config.toml
norm_eps = 1e-06
bias = "qkv"
init_std_up = 0.0532
dataset = "wikipedia_en"
Each number is 500 + 50 x the weight over its row's rms, rounded and kept within 0 to 999. Layers, rows and columns count from 0. Numbers have three digits each. The size before them is the row's rms in percent of the matrix's.

# layer 11 MLP up, 320x128, rms 0.182, rows 0-99, columns 0-63
095:478440478497560492482480442552456547450423506465503477502546519464468488519503496517479508407509505457508633494530563435456457489517507465547568518619513463543489428575478507430440573539507504
100:510415599531526399510470421464517473546540469515488487462569469563462493513552534473488457482512597487405391537508568487449413450396497529418489557480538501493457542410521544528492440566415523
106:484431507509502435470453536583518527450524527459531570529506468452499457504635569516515381547447509435613522545592442578421477514532494438471452492479516517541443487497463545447543466499540428
096:578497409535622531481489480479392463425378470473448587578504528557527499450487565475472460479606545496538483477495420420561480481488481576571615538526454526504498558525521489490600518554444520
096:476475501467508514502570580429505414493455451447540544465519497551450441512550466489503439570501544517607419545533492447549519511430494478524533559556491617523542396533512452561475529451489493
106:503508416558479468495518495470620479521489451464549492489457528503516491499512525540521464395500411405552400511551390516496500545406427470574445500504521460491503486521615572548502508446495543
094:421585574439483503551484474472481566504440492485513511472440477589489444411546520500556539480515507521544492506594563468492494539497550533526466475445535527495488493343523430461526462520473410
100:462544436492583394436509518406407482428494494530513405476550476559560539580463530542391461460464583499497481523443493435533533473524479438476380545483482554558460540408477519495597574525421423
091:461564509592600532491501434527488536495385526450528451535458467538436545477450543514570620454520439535515518511420500603461465519450565553484494545493586531402544515489484463562481556541557547
099:524493514440453472571448544445509481511572613552566484462472528421445521435535465534508473417518470565451403571580387510478544591561497524466562554560376494546462478515515448556573576401580532
100:461451502600562492504417499617532541487662543448542477473474478589522558492433354519491516461468430449433560538438532511604482479414563431471478498489528525539514391454591530467517492494514519
106:500528531443445532488494513499457484484473552534468477482531557533393487475403522586475495545543489491442421473508436476484489551481534520427471496527531505548498483415534504491477468442578508
103:492529453481427460423509493459464479517514486503477573538563517429594439506530378514494481510491462467487547512520474676550499495543470574544560499535500536493489531572542557459463469538486589
099:507470544559439574507532484501387586524495466473496479494516509472476572488468522536589442490564488554512488550442582500445461491471523496476538474541498486534431489506558441537541506502524477
099:461542502531437541682509520505467434545540534455518484532514568603500510510553514499513562467463419466425546491549548466494590472480450525522489549486467411566568481451414498412463508530523498
088:494384477458524521518551540502526491509534502414510497448547447399499461427429471408518442459455502534448554484482587536511503472525440490534467561492457472468459451459506489372404495484582493
106:542497558528507517520451512450547552456528566507511527456552540469598534566523509547454489478529537546475595574454514504467520508556503479401385560468461448486530543463470534520534529507393620
096:460474502480499524512411574524417433437478562499487548381509547544550555420518436392515500520568569474428466401521463531468535524478571550610489448501478542555524463552542419527492475524395501
098:470563538530516505478447493508467512586587495466534471482440501435510520555471407604404653531463577439535544468453453473534517558491495493530500438462560486448526427563461451529501491554518543
098:505440508600510470440587443445346506571518515512486455569465559487479542547476486533578519530450500506463499641572499514508433569412524490531501482394417426417469578543418472541485516467586441
098:469547494491505456589599440507483504459465503476513520431527462479569523492550487495481582489490620406415500453402460436530468432465529493537443492549496452542537517468604542478345620534471487
100:465539528506472542473504496544453424508366453538442580520468541471464458463501526552587506469523514536452497457427498509477471469496453485377476513479485522568486478427453468427496503419414524
084:474499535561503560410586477452367421463484467432576540576424473488536377516634533558549471427508447459488557525454493496509496466559461558447613504579515450529548662566498506482436532497447482
094:446520539503538500503524508538502512570433561499565489491491622504485473528561466542562459488504546522420533491482496494458524541491398509558493470422492585536461499562455515492515532465371607
098:493487532535515462542500495649480506472509484424481460539484519525491565576543581505605481521484503397473565555506462463550534400464536505496402512423541543462509566653502492566477539482519535
095:455462558477488543538436431577539547470427485551521496435532488487589548536459504422542558520474557521458490521508450562526376432503499507565534576532491469555565513443527496517502507548395492
105:583589522573504539508507495478557462572474496580525577442520528564499525590522571488434533526516409538569514506366482499552519523570469468437521487497527502497508485508449499557449516501447450
103:475559485554478535511528598453378461548403454557500576492422468377446488546557455506516554480548405515429489519512504444492496478445489548566500488562516453513546481401520461432504433496539413
094:551466468510502511525510585508485452500442512538475565532565529516476525529522476480462506410467513455526499549480492498569473494399521418488550549551469543449557459435583411529470651506496498
096:578516588401529480470518550513517513528460527498552541509526561510454499524490439465426495506466422415432482493600623584428592475536587506469485461560522567421544499453500547523431486579447522
113:508487421497462534454558465560524552480558361439499514526479447444501580494515516492430542528609515385489512508461424518518564556577494580459451448505464494473546539440564514448484578507560552
105:465478561488542512578486477506540495363551492563521569542529309518519550516515452491576541430546549530470537538457478498467597560520533553449528437541371403474507440479540498579516569453510572
102:400525494548524497503492423569456529536470503561535501468479495436511490579367484433483442566575422582409608503476461536408536498572491501416501519559432478421559487489586545531517471505538559
105:476529475424524483463488510464418505574451587544525415407574413468603455505576451523501473545542502479624447502549541501467558497508539503485520499478526517516438568450494416522447524510506387
100:473456489498500420511452498536395439489543605547334501457532552583533556560567527600531448601449532479543570491508582503497463589561545573422550525478532527434464508514505523580536409509468457
099:422574516530438473570488521627666487441525472515556516457458488558524483503395464546497510465559491535485411526503526494446536430543588544383529441508488502498605494386505549497515531526449485
106:506514413561557591497550516536457465492444574437548505518599329483480442518539495469452495435518508506523576539470510510568511537480516524492484526485520426541492448554439515442540514575407429
100:512501478562460438447396502462437443535535462486464432495482494552490558596475459443395489503385508527506440455429567497499567502459575617514472489400486504472532493512446495593542556458488576
085:531507497493440538459561494552588447440550483604539505379626533464505530485445478477538620601489559525442500564481349474417510539432539484462511463566509491431613433535522556462571463507365543
105:542478495511559515472410482413476475535499478386447418501481472474516502470466480468434582536454546504466453457480564473497422522545584539490497526474499414547566540496496487449447511501575478
094:484519412468489531556486497513483612398521492471493526484578507517507458491500472557418488407399406531482457482391484559512507449537450526502528516494502482538481500472502534550515491516545372
109:513559547500489502502577578455617532468399540537519422513448507489425517500465509458590525540407492474525491518470481500560455543529487472461527396609496556492507495419430561441458486506528558
100:538566463486577495492488408539493519515481466440443485434546536484482568468541420546468524493517447567512609517451520582432419521481584448445567530519478486541495570423537534493442525554489561
092:589424462448426540468466476521440487514550505485464564558566448492401426444450557449386533537477452531559478465529393541538445554536525485483489458450505573464558357522574410515462466513467518
094:542545562409562502575593402473432516524440508591511461425432493551517518518600496469460441540464463441536476612479551448536532448483536486540489508569589545481463534475423495629513504585415510
095:497485555484487477543452534613416480542378497525475515566477423497500491398426459518503547533383451523479415500468546526510526550485480541566485485560468509478461439457570549582454498430460620
097:369561441534546519520467499500465464463455515542465477529535592521483461501517448431511533529393571469549540577536523461562535717535460498519462431544492470444455542453452580532514482547506585
101:562449469536481596497480537412534481529584475540521414379566494462514504607549561548507481508491505511463538564532530551502478588556404484446534509502443442511416558501440499567517453460521454
102:554491419584452481522553499430490563493457475454490481506536402546509475418511503560561529512513562552572479503482521598495517528493510523477417574543563543575514551504473533568403491510407534
098:528411505465421408505505596496535520573489541411426453475447482484559480467505517579437430465533544508476481502532448506444529571499488514571452530548462424405460435529421508526559478563446497
097:612455542453484505542504466495430507518505510569565479532504455516481446527378615598589468526517460475537510473529479561453534498481541494632502490510569501445501472569491513498482507527563507
098:454472526480533420501421461451468443515526427608603427559527450545493390517493476515541464505455519483447535517482435528423489586426501508478539430447454452468530476415505535484473455572425530
094:471505477499531391538423435444527509519618416537506455533518405458522449502444512484441538459495508474555503567631526506586424496430513520562457531474425496497488406586471484495509617455489484
100:573510596534494494424451511506453461562558503457578566535508478575519506523548498536592439541400547447463508485464514525558537444477534485434492494547543634456518454517449444570508479476547458
097:540558551417531494485574383473455566501564514415471513565498553520565534409486455606427619521517516565449477512522491541463385416526451537486580504560525540468566461443514448498409461452441532
097:570453473469494463447531474520433483466505487448508566452585558524420456495556513550619555540501578407461502471451470525394466504487415508563510584509500499408475500597498473485512517498558506
097:492541449465451464439462393498537399467431549448502451608470576535517505495509474433386506535608479503495508561563396522477508492457495454537513447453511487498560478539542474415485542545472537
094:593588445565466554560561486461467482497556486564467530512427419479477554444492489442440546510428511503542479493575518468594532520430549575493521542480501412499536501442513536499478445588453535
102:440632442470574444462445499549554522480520461484491539430565449581562517457467531497474417555498515489463528550447458448548565508453585420483507486576546625410493561558468595508350465531515499
092:477491475538473481439603486493577564479551453404507514562556499426540489510422420452533504504456583534563580541450514538476467378514472527498505436445562476481627455603493573500425538513434511
100:528518487539530538459665501540419556485407468580412625456572455501425438509502421442505563522533525547506539486447413495433393512546513462604462563517507488516474447494454531544493508486489503
105:428469451480395514493606419474530488568505518523489437442520527521476490514475488489502408554520558569611474457522465437548492491526596409566509418435479512473464593397519562571487485523489474
096:521541529463541527495487456594420488546520578451458460564418524456474452477511472533474575496448491490415384496447539525568520574496487454401565491564604398507457494479559521483534521463494426
112:523494470449511444407532537469511536538564544539469542496481473518509513484416458532525493518484522493532432368572492459445434458554506552529519497476468493498444467485481558504458616615597492
103:525453553494508417598592392515530415508523513578534493507490523553574525467566542455489492365486494525537469396482517486524483559442474573485479390475450518466498423533483528490464503444441517
096:524451511620495422546512533470530457513464442539512491467536513489596507471476450330479497591618497482545490544481533542486474576525457497639540494504590483527544514536552400383514483555510456
109:461539468581530421552559444415535463562401485485479496475481557423560506504473514538437559501451473495465497492520519521468564388524534519497433523486553515608515508570459493461454490643487525
100:437463457504449540485541477452482515520492493496525546525436500507490519453555427433471509498554543460586515622560483449509405544355548560576462535517534517457497586563470455504524558493482533
094:519481515567481543538455481513412415555465480479453527463459506490516425490468546572465441525443524474533502464475488472441544589624532466414507490445528555474379546423493573544476534445490450
100:457494486455449478502463518480497448521585502491502580415494480477490539528354412479520494640480597413469553477521495523578503529545438452563459475525502548550551597570517478513470486414555470
106:433482425472480604492506575469534571476446410501527497566529518481519526565497480397443487583506459481423547462548474420483466423516418469537497478462449533519469475575464589482452511567553448
102:437456453533499435498507442449644481567500523503519453513519503463438569498432448417483557522505581462488481502516577493400422479596542495431460524420502642541474506485488614547560561491584555
089:483427521630482542426520498489479496512574555450522479541588466454463497478556460508500515486528462503577497588497491506569479430557404445451565409476500454457558451520397476515497546498462499
095:497512462537478504543543460374466473502413483508488535586558501513547477429497535460622452412556529545462490531622505545515467516482478536576549477507542422432561517492498481592474466414559377
108:456474506568454504578491522474503524573509525504524575581464479558560578546461516504531528462472529495524412389512463612508480466502537459514434491419562434432434470494470420604474517443464506
094:486545499516503478460471485550527582570489494522574529519455584611558482471541488535527444546519523422401537491489525602508465534534422472540541494521607627591485467447398487563496601478458476
094:526430446411427572503517447483490451566545472514441511500448497473535542452493510494424554517574523478440423469462472420505556550484433431498531447471554497579541399452401546575481383478480514
092:543550434589448512500480473535429583503502509479464506457475515539447505591453490542565503441431547450431479463497459526531634520400400507477532532566533509513508472526558428465509629549424438
097:433468530513574490502543494512514458459505471452530491573484489530486551503415487414514492535528480528455548440474455507526506375454372505573558517434520492463526436495601526526444581499482515
107:415533525487575645581463492459510504541555516470475556507538470443404478538508428536530558549449576490483456464520498486602497506513524417512618537564481491448573615465363514491500563561520526
096:432514539448471562484518451427507538517463478433537546578527543501450511511441497549491454423421483454482476562406489519453456327393490566469636530516469494537537499499458486484557446526581507
093:487470467479528530474619489484397417508507494480526460534480540535453489589487415501515508537573474510542502483462572526532473528542420560416490319528582468483462463499514385526416499441551467
099:543402497538503490492550535416387420557579566519691513369484485580448553527513510488491537505528466512508457502518578525511442576470541478539427515485533529469597443465481590509514523568488537
104:450573527483516425543612492509450525585518555369515451445542532426448483500522585488443506431512490497517425484552392417420444570477398546439531551521530568484537436509529528599485504474492530
090:579498410502461493465440554514417442395518426501526418438596497460522527461484476463403553527550529507541564480394485459604410526476510461432497590509577466459504495560512455465454509500372458
097:522576474529497516410461480508503503585533413446447519397500505455484565550476506533456402503513511545361515521468593437458470515464423468485410472472539582577486488521552428538517455464416443
106:518566594530419496423520539462505515421504589511638521464506499585570472551556584429439476501529524464486588465427500434520569565433591501473513559496474450382466544542491522517468560559483389
099:469427574517596470460440496496455532496491477491580573462436380508469549486500474440497388483450494509436570459483520498511428573556498433559538452420456474462499503464540464627468580470478404
104:452448555432611414528610419533401501508462474441501539484504457527523434508548549458536514477564512476513523580522431532488596500469485497488493563502521385507457421519521466433437476488479445
090:517480499482512602436505444522368454547474553445557539553451501436401500390570471401524503488512494507471493582585496491513443573409392479465521498518481457585539525559502467438538520397502482
105:539468445414579534569432528557500521519538420537530414506580525503403498491468478491473502493513471557510447463466457528473512493500527560589536417498466393440523544544488514486508558545580502
101:471536478397484451492530479483435495496574506552519508490589490532429602524573490500538443477384547465447456488483555506422607594549443601504528437496480389474497544451519426567509502460593492
100:479570568669439519555483514532427456500589453475473582498492447498526453517431495608507500456489450441519422539450466537481525436489476578510448482487457485470452559419455516539480539524525569
102:484455397477434535442484478491495473504541516491534602508569478487499425512530491511506519478519490526533527347414519466453438486443469503551438374391526499484477587553512475451484496508490510
106:423507506470449594471514418485521570599449525538550396485554440416464441552444471489455528527509402546498591522523484521543406456424526434645521397499462521437473509578522482607522471530472496
097:543434434472502559528472441425492501553447459470553440606459493481465479461493464539384526473501532436508450407480479484538558527560435574529424491414508547510442570563480563609493401496464498
101:487616547413494482461549465565499527554523458497468493492494460553529509516489580621476548491504396404455516538540555521427450467462548482588506464470492603513476439546523475414468523460553500
092:507536583534516500407527500508467487518479461557455494559533481575490495537553471451434508474483504520519520492518584585583573496437520568503565480492489489536431523502416502502456421448504507
095:474551511510552500524452520530480447523495430508522593593492405601502488480681494465570527558477544556459442534456487567493613447505578505509574471509393544493552542518460454511434510581494469
090:537481461549571533417458564520532543471439414516483449556579517492573559460579478539513496417425532552459529518506545503436388431591478448452451463393534582516511497541455536478468446624533472